python train.py --num_hidden_layers=9 --num_key_value_heads=2 --intermediate_size=1024 --vocab_size=2048 --hidden_act="squared_relu" --norm_place="pre" --norm_eps=1e-05 --positions="learned" --qk_norm=false --warmup_steps=200 --decay_fraction=1.0 --final_lr_fraction=0.0 --batch_tokens=65536 --max_seq_len=2048 --dataset="wikipedia_en"
Each number is 50 + 10 x the weight over its row's rms, rounded and kept within 0 to 99. Layers, rows and columns count from 0. The size before them is the row's rms in percent of the matrix's.

# up: layer 3 MLP up, 1024x256, rms 0.0593, rows 54-59, columns 0-127
# down: layer 3 MLP down (transposed), 1024x256, rms 0.059, rows 54-58, columns 0-127
up54 072:50 27 49 31 63 37 34 42 35 40 48 69 38 62 59 53 40 41 58 44 56 45 50 48 36 53 50 37 52 54 68 41 48 40 42 68 30 58 50 43 39 61 38 46 59 41 47 63 47 57 69 55 58 55 58 50 62 52 64 54 48 49 46 58 61 63 51 54 29 43 37 53 62 58 48 31 54 48 54 39 34 44 49 43 47 42 54 27 61 54 46 50 52 52 39 48 62 55 45 51 63 49 61 44 45 46 62 63 66 50 42 55 51 57 34 44 58 60 37 45 75 37 49 63 57 45 48 49
down54 072:20 53 66 53 57 42 56 56 58 48 46 27 52 57 30 44 57 40 59 30 55 46 51 56 40 37 49 57 39 52 34 58 53 43 49 46 49 53 45 47 63 39 55 54 53 51 64 51 38 61 34 54 59 53 43 46 46 50 36 43 52 46 46 64 65 43 65 58 51 50 44 38 39 53 49 41 41 42 34 35 58 43 57 40 46 56 49 50 60 54 54 41 55 56 50 40 41 50 37 66 54 51 41 53 48 58 56 60 43 56 54 67 51 46 45 40 37 41 51 60 58 36 55 39 47 64 55 48
up55 096:47 56 63 51 43 65 50 57 26 26 47 45 32 43 57 48 53 63 46 70 48 69 57 44 62 49 52 43 42 39 55 37 60 39 59 52 55 57 52 34 51 49 37 56 41 30 41 85 59 62 42 62 49 38 35 41 50 51 71 45 58 63 48 50 62 71 58 47 53 59 60 44 49 58 54 49 36 57 46 49 45 66 48 44 46 39 46 46 55 46 44 58 39 60 63 47 51 58 49 61 38 61 69 50 45 66 35 31 36 72 45 60 39 44 63 39 49 62 69 32 48 54 53 45 55 51 46 36
down55 092:54 39 45 63 52 51 58 52 50 62 52 55 52 50 35 54 54 51 53 33 50 46 58 53 49 47 53 36 45 28 42 51 44 52 55 43 41 27 39 58 47 57 53 41 58 57 47 51 43 51 49 46 45 54 55 30 58 71 58 52 56 48 69 62 18 47 36 41 51 43 54 53 46 49 55 51 55 61 54 51 47 39 46 43 62 66 65 58 42 49 52 35 49 71 65 47 41 50 46 51 56 43 44 38 53 39 58 59 56 43 51 31 45 55 58 44 38 46 34 36 52 53 41 44 40 55 33 44
up56 106:38 39 46 57 35 53 39 52 41 47 68 56 55 63 71 29 46 53 59 39 51 50 33 50 58 51 55 45 44 42 50 42 35 50 54 61 41 52 54 33 46 48 60 30 50 50 53 35 59 52 48 69 47 38 53 32 54 66 55 37 64 64 44 61 29 62 48 44 55 16 55 38 41 69 55 61 62 52 57 73 50 57 47 56 28 33 54 60 40 35 47 53 51 53 60 52 37 57 45 57 53 46 50 43 53 49 54 50 53 39 39 62 34 47 41 47 29 34 38 48 64 72 57 49 42 46 55 23
down56 103:54 52 35 43 48 63 44 67 55 48 47 55 63 63 53 53 50 64 40 42 44 58 36 73 60 51 34 59 38 41 55 44 47 34 55 49 44 66 45 42 67 55 53 52 43 41 46 52 52 75 63 48 60 39 53 49 24 57 42 53 59 49 32 54 51 74 47 50 47 29 64 54 71 36 47 42 38 45 32 46 61 48 47 48 67 66 65 47 61 55 40 62 54 38 53 48 57 53 41 45 49 41 46 69 47 36 43 41 37 48 52 64 60 61 46 61 43 57 44 45 48 55 49 55 48 46 44 37
up57 101:46 40 46 64 55 37 43 55 53 50 55 46 59 47 35 53 33 45 60 43 65 60 69 51 39 55 56 41 53 64 62 55 48 39 35 34 44 47 65 43 43 52 65 64 53 61 42 63 41 43 50 57 47 57 64 47 44 63 45 51 60 55 39 77 44 35 57 49 51 53 46 58 57 56 36 56 65 39 56 45 46 26 36 55 54 63 42 42 57 54 51 49 60 40 58 70 58 48 50 49 37 64 55 45 52 44 49 54 43 30 48 64 28 58 30 58 41 58 56 38 31 38 44 56 47 47 42 44
down57 100:51 53 45 52 51 49 48 59 25 39 40 54 60 41 58 40 34 45 42 35 44 44 52 51 37 38 42 39 61 42 58 51 49 40 40 47 54 62 41 56 41 56 29 47 32 43 57 43 47 61 30 28 41 50 59 34 67 39 56 47 29 50 54 51 54 45 40 47 73 44 55 34 42 52 57 54 51 32 38 47 47 46 58 53 50 31 37 50 38 42 37 44 55 68 62 44 36 53 50 41 31 42 43 41 58 54 54 39 50 45 49 47 20 51 50 49 30 41 54 66 45 38 53 32 40 63 28 53
up58 082:53 47 49 27 49 39 65 38 53 70 46 56 43 61 51 56 39 52 53 25 57 47 37 52 45 53 59 43 69 53 49 57 70 38 44 52 39 69 53 47 60 37 50 49 50 53 51 30 33 51 47 31 58 50 55 45 45 59 52 51 32 63 45 70 50 49 36 56 42 35 56 40 45 36 41 65 44 59 71 52 33 36 70 56 58 31 53 66 39 41 35 63 59 44 28 65 47 49 48 49 58 49 41 40 64 47 58 66 61 56 43 60 53 56 53 38 55 30 56 45 69 38 47 44 64 68 62 51
down58 090:41 65 28 44 63 53 58 45 42 49 47 50 38 53 41 50 53 42 58 59 49 46 43 71 66 49 45 51 54 58 48 62 55 55 48 32 43 46 42 46 44 54 50 46 42 55 59 57 62 38 54 50 20 56 46 47 45 60 43 59 51 60 55 45 41 51 57 44 61 49 45 34 49 54 47 46 45 62 58 61 64 41 42 47 49 69 40 50 61 47 62 44 26 51 49 49 53 50 59 41 54 66 42 56 44 44 52 46 18 54 38 45 43 53 43 47 43 52 60 58 29 59 48 15 48 37 50 58
up59 110:37 38 44 43 45 59 47 53 45 38 28 53 34 49 47 58 61 44 49 46 50 33 46 31 49 43 45 57 59 50 32 50 67 59 48 57 51 46 65 51 64 48 55 48 63 59 48 50 55 44 40 41 25 70 52 59 58 44 54 52 51 33 35 58 54 40 55 58 49 33 32 44 36 42 62 42 53 32 43 36 57 64 52 59 46 62 52 59 46 61 51 66 50 57 46 47 46 54 40 40 48 53 68 59 50 41 36 53 50 39 48 66 44 39 33 49 43 39 59 37 64 58 52 58 52 43 55 72